Each number is 128 + 24 x the weight over its row's rms, rounded and kept within 0 to 255. Layers, rows and columns count from 0. Numbers have three digits each. The size before them is the row's rms in percent of the matrix's.

# layer 3 attention query, 128x128, rms 0.309, rows 0-36,64-99, columns 0-127
070:128150180144146130127134111113144108118104081151113164058125124122134098101108142116124121162117145134131127152163161143132131113144087140134125144128153135143142116159115114091156132136134118150153150150135141091100119144111102141168109120103144095130108097091080162146068094169141105099107105159157087132111131170129125103099160127133054099097123096152121129150105144134140121118125
085:135096100124129140086131153107137112123178134085123100112077164099143115138151145123166124154153131109166114151133122128107095096153110114135155101152128127101154113104155088105110156110145114135150149130143064128142067181104149170135133160164120083131120120154098147129133146121125160103115103127126171118165118107136091165135130115139115092117152160129116090142111135134153135093116
097:072107130109129091103144109160111133133099159132131152112126185130108133127137165113116149161112091171149162124149090080144114131092166131122155131119127156118162128149153167130101183141138116154165142120141106116128115155126157101157132139137145103180163112111094128098149115136134099147140120106123112117051131085093107147112113118110142143118131136122103148110092120104159147126098
072:096122120138112141150160095136116113159142103110074135111087128120123124142107151167154083187127121156117127115141097134083112123184128057160112138140105100105163137121136138131127107133107106159143092084143136115071148112142099121083110138163130115144123130135070120133101128146109105102129131132131144135124149141143142107140096146081089159087096114129100126120132132103119128152156
068:094139129104125091141086113096137165110113119129123096133161098145146173120114058123124102104134096118132086118127148160149117143099119119072115114116107157101140104176090144148165126110142137089152120130133135107129154123115127139123115103135132150100136115119132161145165154063128153128143116088130095160163117155152090128085135156140103131115083101175120152106145127120112153153141
090:117134132136107108150140124139141124132135138136085127128168140143158112092135113151127089148090156118144106095102131170121145138169171105122104168096141135080126112128138122154175149146150143093145121149169129131099149144124124127132125125109122092073122114127165150136092077118116132112153104110135124104102167156111123088166135128075133117137125121088139130079153080141158148176084
073:093156166145126125174136126107127166138143140140108132084096127131125125120131125124123105096160103137147158156110172141134103119139148116062104126155117124098150162162128117104137117084126112095147144119135135089077121166159075146117116065131104117085164099114130151139114126131110114103126161107113117175101105089130156139106121132146134097133133143116072119136107170113120101140154
088:130145129130149176163148113111146159165093104177146149113094169149124138113119161165110119079139152151132139114108116147089096145123084098118144123123126176054162132108120128139153113145101182095145124107156105125110141155120113110130086125144128101117128155180134134106147121142107127101100158103086122135174149170167114101120124149135108119136119116108129137137117150139096150121133
076:153096152115132151096143086149133170106148125149135142105074169123139112150115141156113119152130098158160172129126172092120116079121105162157122123134107111107065135111128128126129156162171121103143091147074096151135125091108152148116150112145138143133143160141126104107129160151143133112164120118092118127116168159116120100119088096136094113120100107141123120129110125095119078092126
090:113120171129103104106145126142105120133157117095150123128126114144134102080128109123125155093093137145123106084173140130157120157158145138142126108098094099127121110132146121152145139118109139057135126121141123106151124108121099115104141055139123126126171133124147148146139137047120119077144123086148088140105114124168127120164144171143111117150137148100114138101178150139147167113112
093:118150172123134146107114102133149087098126118083113137151117111082125128101088115128092107123166121148092140145105174138125106118102107100141072128157170132149128134141134140134092123140129166171161123147116112107133164119118155148095163142097128137115085113139166130104120131193110117088117089128127136147117145103125151128110177126089102110160130106157120101114152148162171150111116
089:148111108133091164105105112126128124140133115125138117121148160133190120124109137085133129200099169115173113124121124162160143102109093118153145144090168141167137080104133148152080139096120111106113133092100100124143082130108155119119154141092107123114118090108135135130133144108120137121135122106133108116152131133147119175172095130152125167083100138129112165156179115106149124113129
110:149091119135102119124168156141134118097154111133145178147135104113112119167133145120140111155132117122130149131120177089130126149139136162127106126167145132106128106149133084151124140082129142094112116138205116131145161133137087112152185108155156114130134125143083115147106163120126146083114090141095149147160156156094112146151109124120126119148079111105096137123108120128091063129141
104:141146085143103155101118144152132158155106143090150114127120137148122141095122151161108143153097113128133109171209139144094189110130149100127137134129183151142168135164098127120106130146145094166165132120127130163118115088136134106141108120172110122123131123142118150139130132115071138135159156118114104108140100179141102099089158125141120150120110143106117152105126102112126088171128
146:175151135099160126134122147134119081155118140117148118103147121110082136145070107158104121121131134140101112125120173102103143098136117106157124144136163136166143187125175144153120178163159088123105095156163113135146085149129126139181124139116123161127108090075125105112141123153134132129119120114141138108151132127138137120129100118088105113146093085126137149147125121154186137164129
098:093118094150091158123140136161128127159128135135141118087134142150089101176105144097115149145115118141107137126141136083118152164143138112129113123117135147126124136150078134105137105133133081148114146127128064120113114116147129141167165145116105110175102170115152090156108140156151125150111149142129070157138119111146100192162137132064126153116138157159118148156167134146108130120106
085:120144119120138135130117071132159102091117143126115155090156096128128112107125114138118157154128137150110094175159139117110171142112141165115115153124209128120133106148115115142123107164117154147109133143151144157137098130144125132105106100114080134169120106137150131104121131144135103133117081107151135150091136113168179138125141168072104100197133113135144106114091121101132107146098
087:149103122160135174146129143128120084133121154116120154151133165126156121147143104039156140136119134119157097140175096111120098118132153108117114147106126105149173114131083173142092151095155158132123169119164192104090159108148144145126102118137172103145093176132118121109130138150149122134147127108106125115095114137095106121152140130113120103124146157165117159134140146133115132126155
076:138077170101141132131170107099094110124133142142128104165111123158124114151135084133122093179111135143089109108143118105094134157154146161176117089151081116146115142142162122147102131095125089133149121131056164148125132143107148120116131102138150120142125107129105074129077146111151136162155147143131169106134132138119139094134146082122135151103158141123115121103127110098111094123154
076:142158194128118102162106087115122156140151123136091069124166123132165093103104168144123109150116101125151123128153082188108129157160137125074123100127120114143155097157127162121147094104140122110125132139089105133106120140101109132115148071148134115116137115131118118121110181088146113139149161152105111157129095149127134102105110147163132119121140114165146111135148142095143142132090
081:146090138123123130148175181164143146152116141116120111113109176140107138155155111148129116142118103143185136129121132101104151127146194157175158111125151114131122148139147143154114129129140121109134149140121153148146110106103130147112130156139150153187124117130122137091080156063120108147109110113148119078063131125111099154155125126138124154194143120154135140102098150134129119119132
096:120137094110095096152159129112174122135123159072120119082115140118130092099112165153104121122144100129121138091137133127109108122144173155122134131133149143123131131181109154156117174104107181088101125120120141130138105115116151164105148126127118110082112102129117147162118135117140128105094109114113086127083079150127115133129159163108128125118186116111144135101063107134132177107124
088:136111147173150089130158130136117127138101135085143133133157070065178150130118164097132122113111102153139134111152122129126128143147166101127136156127140129145115162131130168126123156129124157117154122131167119161187081134120119160125147098095104093135075131165116121140115155168107140141071110120116145141115151152142141115142097154126139108111180146074141127103124102144117162128123
074:103140182114127120141150151099125148129107089126122137123135081184104144115153123104160112149167143149134120133132093097149085171094123123111119155104109121108144112107131148129158129148125158152114181119126106132154143110104119096135146144084129150129108093124126166131172152176144107134130108135137089124122085145158116145138164162133149133134158134146139172111126141157097199118087
081:097138119136122174118145182109138109146134112131125155104140150120137145133143104180133146081100112148137084133112146116110117147109126123136139101164131140076129184094115084082126174139153158113126136110151110092086102149136172120140124137148117089099106110164179131118101094143107139132133101140130161122093134124111127116149113113120111143085105180092114139119153156113154093113141
100:130102166147134111144134141133109156142124122127102133112102094139100153091136106136088132129162113114119145135136131132083148099109151099130108111141147126152091136145113116134149106123131182138134145143107086117080123122132104105115122144106134159158069135130089164110113134116151105127128171116103036139147153134087098100172114135097093170161135129118075110122162124121118103122100
091:138139159120158111158090160112144124114151160117098079129138146112111159127102133114127097160130093100130146159066166155121136098128131156149149107148147123139103095131135102140127171122185152098124097167122097142099123101126080151149143140129122119151150156121147128151090128168163131117100115152140128115159106116065135128150112061135076144122126099132147140148146143127137112122149
080:146112099119118160144135179152138096137121104131141112149126134072140131155119117130118145106105136153105089127137165120081151154137108142160111116156154100144148167084164094114116122113139115155104129096149133154139105168133118105131095154122153113146123141166163098111104092094113100107150118139131150121136129076077136141171151095085157146130109158112141098105171153162166111134132
107:114144125142143149119135130125106097138177091119117153099170114136105116116129100125119099136126128122185133119124126108122099158122119122108102133141113103162119151128123083096185140138098126171131141114102191101101144099145143129111131127097127161100075113124133113110134114092163138110107110144135108082075132115140141057128120128157098078150102117130097118154093139140166142101118
096:136126114131112133153114146190120168145149158161133109109135147164135154142168118161146168164105122124161108155134142144130098082132101105133160121116141098170137100142118117105114131137102122142143088138155116134158093149150090120120106065102140105153072154143118105100127168133111121120119111148133146103148092121139136139115143138067115111128068097138095123105132108118182112126139
116:140092121128102122145135139136141141123140148148108152166078110130165113123093148095086123118130192153124136115096141166118151134133118116163074089130137104147119107112130095125139151132114135143127122164156139133141135183138105139135174171129103139107080116117132128122149128194102089120154110140045120100133153156134124147157120117105143135106110101104077130134137150155119113128127
109:191147116144118119129140131119145143114101167158113141146168128103106116125147126137166146135122136179126093134120122111102144131140149113151145096123065148189159128134160135129151132121119107095112167146089130147101101095170148107141135148091142140163144112135139109123136135111141115127120126107114149154128124119130115117149128145175068135126046128143084167112171163125133155160129
113:115159102118149157160131122119173085103101084110121090147085141146111150108152173140119148135167114087113127141142138152133153156162126148128139149144106158137158116146094121132144134126146104147157053089154130150094114116147149103138116143151148135127114192150136117138107080112118116151059127087114097175115126143107110107169142123127130138139154134132106139160125134136146141132140
112:177111128156114103115121121163155115146134123132067133164152066118117123145127160167133106142103106146141107127144126105111110137116140160142154112136134118171094086116134136153127118125160132113101091118097087130092126149157130123109138113133105105125130158115124108131145114120149104160136098094141097078160112116135126122087152111211095110110110137179149127162121103160108158158129
105:091101128110085097111138097150110089108109153151118110087089097112109122135116163126117130092089134111102126096148102134196150130091120141105151133131153120112156132125103119190112075103119153166169142121194136131129122175132152109129115161126134119125125121143144126114113146112109103148150135150121103122155148142137120103095155141097145114114144154129130168144079160141134163097142
119:116169132090119124080136141127118122126152148143135106150195146144122151135160170160136170128167103144125122128111105119058126160125148129169054174168116138119153139117135122121119116111106138118172135148119123131134093116118139114080129117151123156141144141123140150110126089121170148116097135125178121122066131095121144146128156147135157139114117165147153113083129131125157146115119
097:106106133125125144158145174102088131133079130165120150119135137140137157094160138132118138132128102163081108114099062133149145147148125134152152168110124169132133119125148127092122152120126119158118131127170113104139162138164144112131109131087106127179122132143150091134155108145105121148125128176101134094155150139109152065137129135118099126132136141063095107139069118111150116099152
093:138194116086116078145137127138153161104142113119143138134141129116107118147114110123160136121175093101114139163169105122133137108125130133133138150123125141118094155146133177113127099074146105084136129185147118137130115111140135162117142172156125150155160146094143122162154137147128054109086133123122127096147124133145114136090142125183129138174127133118150135098092137128115177137141
090:126131107132157132104107107114150066122145136177133122118128115112151089172081128110133068097135131189160107122127118115094142127148138103121114155102105129144133146126131115102109106108112142128161125107150131128116160136098164125159195142136131129140146119156127178156104129148125115123152113100165130132133149146127096074102144113138143188099160141158132143137106088160136178125131
079:141180089094106148153149156108142108094122116098094142138084141131143142105151157133130098093119085083132097141138099137138150068125110076105144146127102136139113100144139164156167103104104125120106125136161117146126101104195123123133148139089114142113141148131149138098096126147157122138143128101096156109146117143151115120130071134117156156181108088124158124117141094132131109121127
091:131156123133173136124071100096106108173126159150104140167115122115149151115121144114132129132096098135087143121131141209104153125131151114169113146093108122100156121144129151132125125142120113106146132146170123133113141098156096143142141093117091140105160117117100171156137118138133159087159161121134142135125161156171139137110140107153118170152092141149102194139105134153111152117111
082:110135088127097127151143120130154151102144088147140135105137114155111139126080139164163142141170116096166120134171094138121101152124122153072106107102136157123136155127132112101149119108145134129112135142147109094107104100130138112135153130139130124158110161164092155138168174136107061132094167126127149094138115130158135106139159153094147097150171110125160123120177184143125134139115
099:116163157122138136123129130109158120135128134178140132081126087116127113108109124143144152134118149116141144119104183135144153129160121105095106116132136112164096121145073095123142120185094147143117095132108135101091093127118172129120144120155134139077134150093132086122074112142105175131126116175128127120101098120084156139093138173164152118106150146137110163139102102098094145127142
075:128182093099096150099099123128139177152145106140103137144152139123079124147113117150113089112177110120155128142131103122149104118108127129120166181124097153092107120156100170132141099132119118051138134160132109137129137135099138141093172105141143112141135115153096168117170129136132107143097152125146138126130145181114155129162157145140085141161129116139114135169132139165120137153104
097:141099106133099120147156125109136112127104118119079119122158114141096118090115120128144136118087083087117119080114112120149110132141145094153099129125146136121132128133157141114117117102132134121138157167128154159174131112144137107138168118104167129126120078090100141122109138140117149099172156130158147158092131063135130106097130171125149153174159089120164161116132171136149116109069
076:153112093116065172130157084157120110107111097098152105158151115132139083158114111127134125139108149093104109150154145157126132137140169151136138116155184145129124143096133097135104141162122106137117123144084115159203140130118111111118125109151139126137120085132128129128101088112138122145159137152100170196137159154111132119138117102153197108114145140132124119137127136105127121115138
103:122119130110119129127122145166114172117104111112136157102135135135128132086108113144117206166162167136091121098121106127154122105135118146131143117119165147118118163102103120150116128109121184119176112135132145133098131153114160087067120140123109078105115127144132079158127123138087152127120112122130123101112128155139166067156145158131127168127158105139115087105110083107105143133135
103:126139097155118085143141075120118108135136158120135132149146125158112114116129084132116109126132083122174156108136116109149111122176128071094123119146124141096138097122111112121127098140197111100112129128129165077118151154113105126120130132098106117123140155094142097155117107114152120101163105099102158112115161095136088120124159168067146162164119102110126146116082116100149132112115
090:097162149115093133155134154122094107096119163174147152131143077094146161100149125160111157123149116135101131094147097066131131128155129150181125153130112145111065175161128124138166152108160128141110144118150160122103146138113139124101128146138150131099148119149174141156072146159099127129159114110114125116105112103150144134097135111105106124101160126130109138103111116135155124162164
104:118147144139124135124123198153131119146174155156162132151100145112173107120142080135115159122137124152109114150139176134109124113121123102169089105112090165146149138100145132139115174118132072107093112081103129123053130120127122144139151138153152135133144134115151157123131168109131082112097143107142123102147105132105120139100077141132136163163140128106162137118154121145134135141166
119:104130116127142137107127139125134113146120144103163117142103145123168098144123111072128119133124147167082108126082136095118112147087151061136156142122149100121136137109152126143116136118131156108081124140122115193123081127145065156138142139108139158110162153109181088143176147131152103136147131128096168123159114158112117135136164122128109140134121134153150150128130147164136161160170
135:141110089163083205132112125095153115156121153088102136150101136148139136136162152139131110152095148158141136150115104124073142152110143111119150161082092120146111107153162162167127122122111120111111116130132141125122125145144094123133108124138134128133158171098172127154142122142108122132137161157113114085154133132153165094124115141115167145107079100126194145111146099118093113113141
098:138166114151120106108093123131159097112103122118142132123143143152162126125162144129167146152167149143108128103145131127126130103142124148123136129118160170067152128099137108130155144118098147122086104124102150179168108103083077142106135088114164135103154117132116123158103072150151181133142110110159106157134177133119118100100143132170108107148128104096093115150104119085133134137137
082:104171116119134113107127109153142156098122089100127121092138138121170062072079077113113137138146065116113118173164181144149125118133140128121156130121134142128087127139123119124145141112150110133110144125131062135117126092110093155124131133122107130150146140093123136166119136111151112099128127168145113123104100140139106151102157130164120168146114125145158178154116140128108166098138
095:140112144115095101088127112127146100138113060123171149132125135152129096115117132146114168115120165171104114133137123163125104157127104127128147135105135115153155122150130102110135091118147155110094159109110136110072089161138159130133099130118160118080124098145087167169142083122116144122135109078141080111111159163135142119098108079157094149120145133130130127110137134163135087116105
065:093102143134121141122116125166112073110149124112117148147108131124162124129095136146090140143143158144127087154133150123079172137130128145144148084110128133128129151139156071119135137116174107165150096110099098111121137166156135089103138143115124128146115066101129135084116132131136107188136128122133155149176117082116130112123117129088181130104117116126099087162141109109136109088109
078:084114133132113125131167082195128129123108098133120146118142148146101127103077183157117110133124134166152091107172137112123118111113119156126115125107150160127130118106157113093168143141183108115097098123110107097119130134122111119115148126094137120098081102120119144169109105150115107166082106086140171136167106154118140120157146151126146106114137102137149125143149131119114189148119
068:132169179072142151111154151115121095159119120126116110134108153164129090175106096142134099129153099138118143163113164132125186142129129144094145118125123116126111076160126123127135139118099077141082151149095108138154118123154155100129124101143108150131095144081095115141132169159142150125104174168104113118110121137145121121103114099115140111141132126104131114192121132153164092126128
093:139132130134099080138125113113108138120150138128125127106120135162156105145154115172116125137126178111149147110128096101176201154138113115139143165127119147152086149147126115122142112105167123099093139111167099128129138143117106118079109152112148148146182110135124133090121120125190141078124089090109109101139133127120125176134104074085166106133121138121127129115136121164122105132160
086:087110154120137094159144118205127124106117125146110138103152121122160142125160121121122105101132168153171135139129137104115102123136129114123086132090117127118130121102106115117165125120138114126164106145118133112154128150090085131083128106105150134140116071120158122167114142167103164107133085148127170121083114093131121125116160163108119126061069135126137124135110103131160125117083
089:113121144163148071170103119148107094111106137141160132117128161148092124133114120128126135073130116148097127140090094109151160143144134108088126110118128125120145134147092126103118143090116148149179124137129106075133144136114096106126148125131111148126150115101145098185122132137110105115130111111091107091127132107156075078121154084101115130125132137127150150106153144060068119131109
074:127134157125110163117123143106130113095130120132169150112149185132096116130125122154127150168108092085109126107076109099101123118120166142123121106129092114129118115099149169149128142068135189125131159086089120148179155098136162118117151169125159111117133131129147164105118122083122136124129108119134132092114167087110141126143151129140112151123129085143162151131148134111157073134107
098:135129066147118156136129099109122096124109125139175133154085112110174147112134148124163165111137173112109078134144106126116153169115117161116130142122123119126123112119113099114059122140121147111079152133124205132138087132119145160145139109152122082134123118116124111150155110176135120152119175135148143119132109127137129097139111115089129116103132113100126128148165159160090166141105
089:112121136093131142086146155122108101151141084139124162154089098118114146146141096118133133167083182098116132117164112166093132092119101133086124138119159122126107142077163137154116140124118132115148139144134089123157093141140109144107131145121124171169149088136102153145143137142172111121142138146093115093103139116106123117083176142135137172140072163132100102127109111105130124137164
092:189107133142142142120116150130155128149154155082157109143105198143138120139125126121126173129098080136142112099097149090134138136126160120160160097136108097168139098121162109148100142107122127131124157087105153151108099103131158155152106154124138113115128159127161086101119154086131138120130103143117126111151144093129130148161099120100116178167163112129180105134137123135130090115114
093:114103166121120082125130082125124100138118151129112097111135079117110140140124106087112101122156118132077144107146144099122130175127151133092126107123190167114144120129139136114104156120136121157094123165151090119119102123131113147180103102130129130102111126113117163125129120140119148158133176177069132150126155105114159155179158149124172155105120172093142100131138103111122144118140
102:112133123134127126136098095118112135123094127143117144106140087100142147141107135122158127149162080110090140150115118122122114145161124114187090172149138178120151106149140109153117108094123143139133110124148132135091083115160144158164097179133163109107099139134082127136163151113145160121107156173127111120165134104107160090093170105117105149121091124143151140165140122108175098147142
110:139142142117104141146142175147117145097165159063109099181130104117131134139108123164158135145136123132083146131153115144120123142145110121152159119126104089152147143193148170137110110138092095128118101129134096152133111097132166102126141104166165100103128110140099120122158159089132109101091119146095118134124087116087120146075080095127144142096157097119108133121139112140122134126148
107:146162155155188107144111127116155121131128107107100146177131129084103118142117134118115173133081106120088113139121167131136121157091155131130146126143107120123141174148116126118099164096198116127142079125106103170100101128137076129143127088157155103167101143099136107111160093108116097091165130133090102127099152145110137115150140117149143134115120106118139108113128102136154140128103
103:077083126119148117155111116119091112133101122149126127097124102143135100137142085114100165108132138117136138087094094129152097151134143099050104117159156122132127144098134142127114123111092164112148139109116075103137147146077106117081172088153127093094142132105128097131112117151116131136135094120119120096078141120131142090148091153116147144087141128123127126126152098095103118106149
100:118122124102138149153075159158140122182098130160140109139090119102131150162130117101144141128140154118101151118098103134116108129097131120125114137095163141135124131139165124125107104139143160098110137121119135116132184196137107179181135135153121116131098125131153150153141110171120106145132150142106125127152141141186148111145143096148129187113124101150116148137109059176163133129131
113:141095130142112134137156089144120135141121093099084135155177138124163112134115134124118083159119108074126092155125125124095111109159120109162119100057120103111129105119173127147165123132140124108136107131122139182151094142159140177137164139138139075094126123138118102115128150105086107141134137107103160107140106142107123139102159127133119134086115089082139145104121121136112140174156
103:090116182093122133103153106117108104173130134137108142076117141137103118123129109080116119136094156136135150171134118120109148158144139091108091132119153137151092126108124118141161118135156151086115117148127122136168128125101161116151098160108090154121133115083149123170105075189119132170121186136161147131129141133165106134129148131150130142137170104127147151144139114111122132086163
# layer 3 attention key, 64x128, rms 0.274, rows 0-35, columns 0-127
099:109122138139140073083155095143138139120097135146148149073146161159104082104136117084126095116094127149108134096071103128190150134099140124119129145151138129109161104144142137073148104154124145114116149112161115150130143149142118150112138113142106158143122117128126131105127145132137124146119153146157144118153108142118150085141129137123087138123158145108128080096114147078077174102092
110:110160123137118119076105130125121201091137114156118129089121144110157163116135107154139111125159054106137122138110111131134174124169127121103126131114145134104100131146115127103146155149099097131133109147129108165166162117121115121130120118132070130140149132123138139107058115113164140153105160207135147100134106091116162141158109131108132146156101134138138111128102151106119127105117
091:123161157120119131115132116121142133116137117156164123141178105153115164150147104109109077055146134144097128141124136108121103174134117143124127162146120149063125106113107130110083125157170135127141103091138171123145100134071105084090123138178144128113131111152169121158130123150110108121169120120129119110131124164174107106110128129126115127108145142106124167143112154125116164085100
113:115159105115090113129115083105116158092100083151163131126180120118133124123152152118125083144172079148114133142101132135148105136092115125092125144130130122110136091131097110126153143154125131163176136125166116115115106121122090111129071135151124101138147112147140172163129141141117139142140153121158073121151124136163136117160104140132126129121125128163073101105105155128111195116087
092:095153129147135119130162110172151119180137103131105145140162140151105129098148101066144091078158157153155138132118117130110165151115094110143097137087141143144155095161101113075138078088146132122151154165152109113129171137157142107145106107100151121127105108154115115119144121119134154125119152105165129113115142137150108119138137133108162162129140127125133141123141162137077178100096
091:152089129136124094151126119118109098122105101113117140115168106089071142130201134150103153131163122089143160082117134090160093095114087087128108128120097130139149161106129150086131105125081072117153126123123140086103101124118130145084067119132101141137140126141098095137117108141111107115111127143157129120113158105163161143120160126106131102112151122117132130106149139128107141107117
101:094145115129173151126124091125145141118102110169122116160121149157173138084156104116126121092171123148099123125149111133128130155139133137089107136133146170096157096156089140113155127097145164118167150133176147143150156099108121144130148141142125113129108164093109135145128163147095165131120140140131133109107096185148098107141136155132099127163159159123131124096100174117121198132118
098:104120171112133094123141113114140142157132096134135151079176095131140117111132124100148113095171129147132126087144139130116089143141147133105110148119129130119093128157115125086165110098152169120135102142115142160058090113109163133138082138102148111098116132126127164130094121162133078105131124132155112083107112131130139128094127138138121083098161152091122109099109151150115167079108
113:186106112122122181121084175136133094120148153107114117114111105134149148145096111124154150141106113173165121160131123105099158097116128159127127109115131108141130132102183104169112159110149124150105132103083108178144124157163118109167122161108122175108139139132128109111119121124134095171109125128121131134126120115101089164163097076152139134106117142128124131156138145073148086132121
101:096155135113123114156118129085127115102091131089092131154136126136097124088173102146112137127119136166091128148120129132138096176103130138126092154140140129135158115148116146111109143118157168134115145143150111119110158139154109152131133112160129120183106111109065142146149100169142118095109083150135133085119139151114111091118082101138103150154094124073164092101128154145094151142136
107:119163101095161110098124137150131137158118137112090105108124103160126144093112150117129107109104104144186142100142086160145143114124129161137118160133137170102165169119115137142144128179113125176120102168158125103132092113083130157120083112152134097136106101085142150150110138120132171137119109147109068142155134123115156119103096168106142113126120102093129105098107116159132143113148
133:169126152094090143151134149113104086096117144101145127111105159074140136144099125138149135175110082150109117145122134117119109096144172147121141114170112103151106121119164110184098175096139099138123115122095127150133135124139123115129127124125107133109103133160120126146096138128158140133170138149102129117142155109106111144171137121142138143112122124153152158176155091122181054120167
094:137142104126118182137143100125152107143130126112113130151147167126142191150121128174165154134115166116135111108089086125101142138111123098144120099127157144155113149086109151113123140082137105107164110150085142082164121142174172106114119154122099129123084088102107082127142099133145168160098094108144120121112114143151121121137138132140142114140137101130148179125152111097099089130136
109:104109166157129097153123087107116144117148147140115122102151088123142140101114105098167151210174106098107114163116113102131123180103153131117142132126137079154085161153159139105143085177149149108117109118160129143111111110167119166121159136146132122116132112099157153116129108155148114115141141135114115137129099116156104105101097151138082130117141132126143124144108102109164143111083
086:172103132111135168073129155126132134157119152145126122126110150134128141120116105108117131119113152112112192126134091124123067117124093147124138102096099146145166130136127101115195134111110145104122121105118141146129133113140125163081095135133179133158133115125092138139094107078083165161129150103102090185152164122165112142150133135091134144119140137111118149128102094102126114156145
098:136111133139121122161137123100100087145134148163136141155117116147156128128108099161088089104110161143172147141137108153141129130123098141070109107137120114128101146097140172106097121129114125141124118118133107085083161116118147149132143166107124100170119157115128136116170117125135097133099109125143192103147095122122132066155071126174143134149173140121142103168120141163149126133162
123:098148114157127118119138094120138178125105080150119154093159104146095136094160113103113081110153140086127127124140095136140123149093096113119100157101122136109156125181099161077152089139126149099133143139157103119136127161132104149136122126139147112153136111104092150137136121122131101110094133126173142116122104143160128104099131162121116114138124105126125122103097146122049193126103
109:092150100120204105131115140152159131135138169112138087098138127154148179107102161163133133116090089094139150113146126112109140146134140140135106098132109154130111130112115141123088144102135142183111093127101122140132109129154134089094160108111118161177110129145107088094182153147165143141097131149152161140140117121166095115130151150109162155134141127143092120139112152149101147143133
096:157126116138136169104099143139065115125138145108127098140147125116169147150156111147148149143091094120140123170107101148126124089122098147142125138159137110097133106133147107185106210126172134163126084088093098134136147135159121107138129116132121106105137130145153141107110109102110166125178125122108146110135141109101141120175096144109135116145119115155167139144114086118158089102122
084:118109086105158109158102124126140098151109111132108092147108100124110136116129126109158125151142128096106152122129130133152136140190136134122152166122151098088154156144140147140128142128146111087156089165156144101067114101119133171085087141129129114163093145119100135129168117127168128122124130146149138112087095122152127178103152078132135126108113106106147163157136133145068119110096
098:118100100128135142167132161102116123134169150106120085137097143150118135186084134135136129151128144166150133171136120122130141098140076139138126154128097118135120128105140130158121111147133092113133122087110102164125116141142136086149162137140095103155143111137144084145093088141159114186132160138107103138100127127130093134134095111113133139109117051136146180141128103158134113143077
106:158106121108169142171169132142137127144084122178100150135141105117124137117103110110130140150151105137107136140125146149135128099103105151130081148104132126125157135096109168122122079130097132146135138149135160120107124124113177164131069125105137136142097158096100108083139107120123127136110128091125115120140111110105167123129169129163106181121087154092082088089138134123156119166164
089:138120168088093124140127140159125088131110150184128116153128128086123116122135123152152145163095134130160103078121120145143160112135114138123174134185119112092097153108178088135090154131121080140152143131139098137145164144130160115167122129122132141066115126095141106145148105113114131097111121106121130142148130120129115167133142102153138113154086136129082165149142096125157076111132
090:137142102103098112156108100135099133135165135151137112133145109130117135133111163120138122076122149113161160107168169131136145148162121116112150096128166099135149130155101133135155127159154175129117171134117109135112148143164131105123154118174096080139174130125179083146107136145129100091100150087094145131131109169178105124115115159143107137104115101096111115145183117130102151144138
097:143127115134131115093147120152171157103151117140141134125159172133126159098132126085171107122134113145092171128191167114125073151089126069095099130141125118097161141155130132091095119126150120118104130145140141107115143113138119127131141111123145149125097095130115149126098193130117078065119159105144121111140089160145138094106100119163124138112121131130158115117119087113137147139123
103:097141093145124102102132115117116131121094162123106118142155078127115133170148114142128091095146139155095137134149095128138093133105136111089137148140133098135103108127123094150163141130110117149125090100146106164147137144126135129157150069152089089133134144094102118148132158156165150167150146138117174100140118158148113095111126134096133143152171092097091080139133087129094173118106
104:170122079146129143130048121125152108148137136115141138129108115103114119125098133143102176141147118131143128131126096119120143088113104165158137147124122100104126110109168117180108192101125108104156135125116127147129156109114131118169115134108136172151108135135103064118136116094090138168156116076117142141141143147136126118151100138161157160074142159115139107132149132114146082126145
099:109161064117145072174110111168164136131140139118147162111117121137134151147100129136142102118158138124141136135117138157115169121159144121151092171134115133117110133170124128152093117172122127109088124105147071115155132189106135118136127158148152123125104123153125095153165114133094113151116123131148097108117140137098142145154089145140138141130115110145142126116152173181058104118123
110:110129097131114120113146118128114160183141127106086137119125119177098060153115132138118157120120127127112127138141123159138087086113167152138143132097113138125189152181144120129115087124100132107118140113093141143113135180112114108110112103096094138114187139142141094159128124142104113158080122130153131169136133120138084139112136140156123153141147131116105168118125127110154065100122
111:139162124126133145111151133115148062100129158153130118102170136137147114091141166170111129164106116135144121128117136127178154149122127165125108141103116100138130155136193111125097135110123124133139152092158123088118146128115147132133110163079152136118130130141134072124172099138110090094099145101088102121142139108140088153130136131086117141165162122175104171112129146159110093107120
095:127123117151116091140118138097091146152082129126130123156170126121109107087114088122131092077147124115154144101144130122117110101085139143065070096094122140121132135129106153104175103125098112171134124093128132110140174150112117141137114193152129132155079148145171125135126133111143153148111101159141078149118144157092117111122124171113106131156153155101134126115132145134128144140125
094:096117081137076100114154172133099117100140090117111138128114071149157132119102107148112137103160165134167157082096145115125113109147160166112120082111113126128155119158163138137111115116128105095112137127175113137114113126156121087125168127118139111148130111147115094154140132113128145136134120116150159117101109154143122169156130103116126124169098160163126144096165101141163062126118
099:143120140109125169161127154119144137162155146173143130102152155132185190159165124161139154158132122135129088137152150106095095138132133158136153136165103103115125123097109089121093142132149128165071165145121148114148152141118091101149133122097129141124134119099163151135084145134116137115091147162136123149130131121132174125121130111151122121115153168097183111121095120117138073106135
101:119175143138123109126152111163145145144134137171086143140145164184101066116126100148175177143157109144134119168155105120141123120128165154133136137141133134136112112069129141095135126152105132162100168175153137114139089146131106132104133136132148105152110130108085121123148166152122108124101136114124126108106143137074101128166150086126109127130100121112152158123162136090137078126112
098:137107090107137097139130100130156141139115183122086118132129105136059137075108142097116152182088093132138127100080100140116135128144134120154162127104122125122119134158103141101139127154112127132099115131113150154131131116143100133081146084092133125124155118090075107063114110136112146093139135154115106115101102133144159131112169100137111100118112131144153140149123089118111087100108
095:125132102123149100153151139115172125119125125129112157107120145149165129119135154100181149146127089131091154140123136118141139096093099078112159141132159144143132152084118185136099139128111163096173107120096177142128076140135148124152128110132114111120114111117113136142210118110152137145156157103123156103085076135127111128092098109147109106117140128111138127107105113135097142166140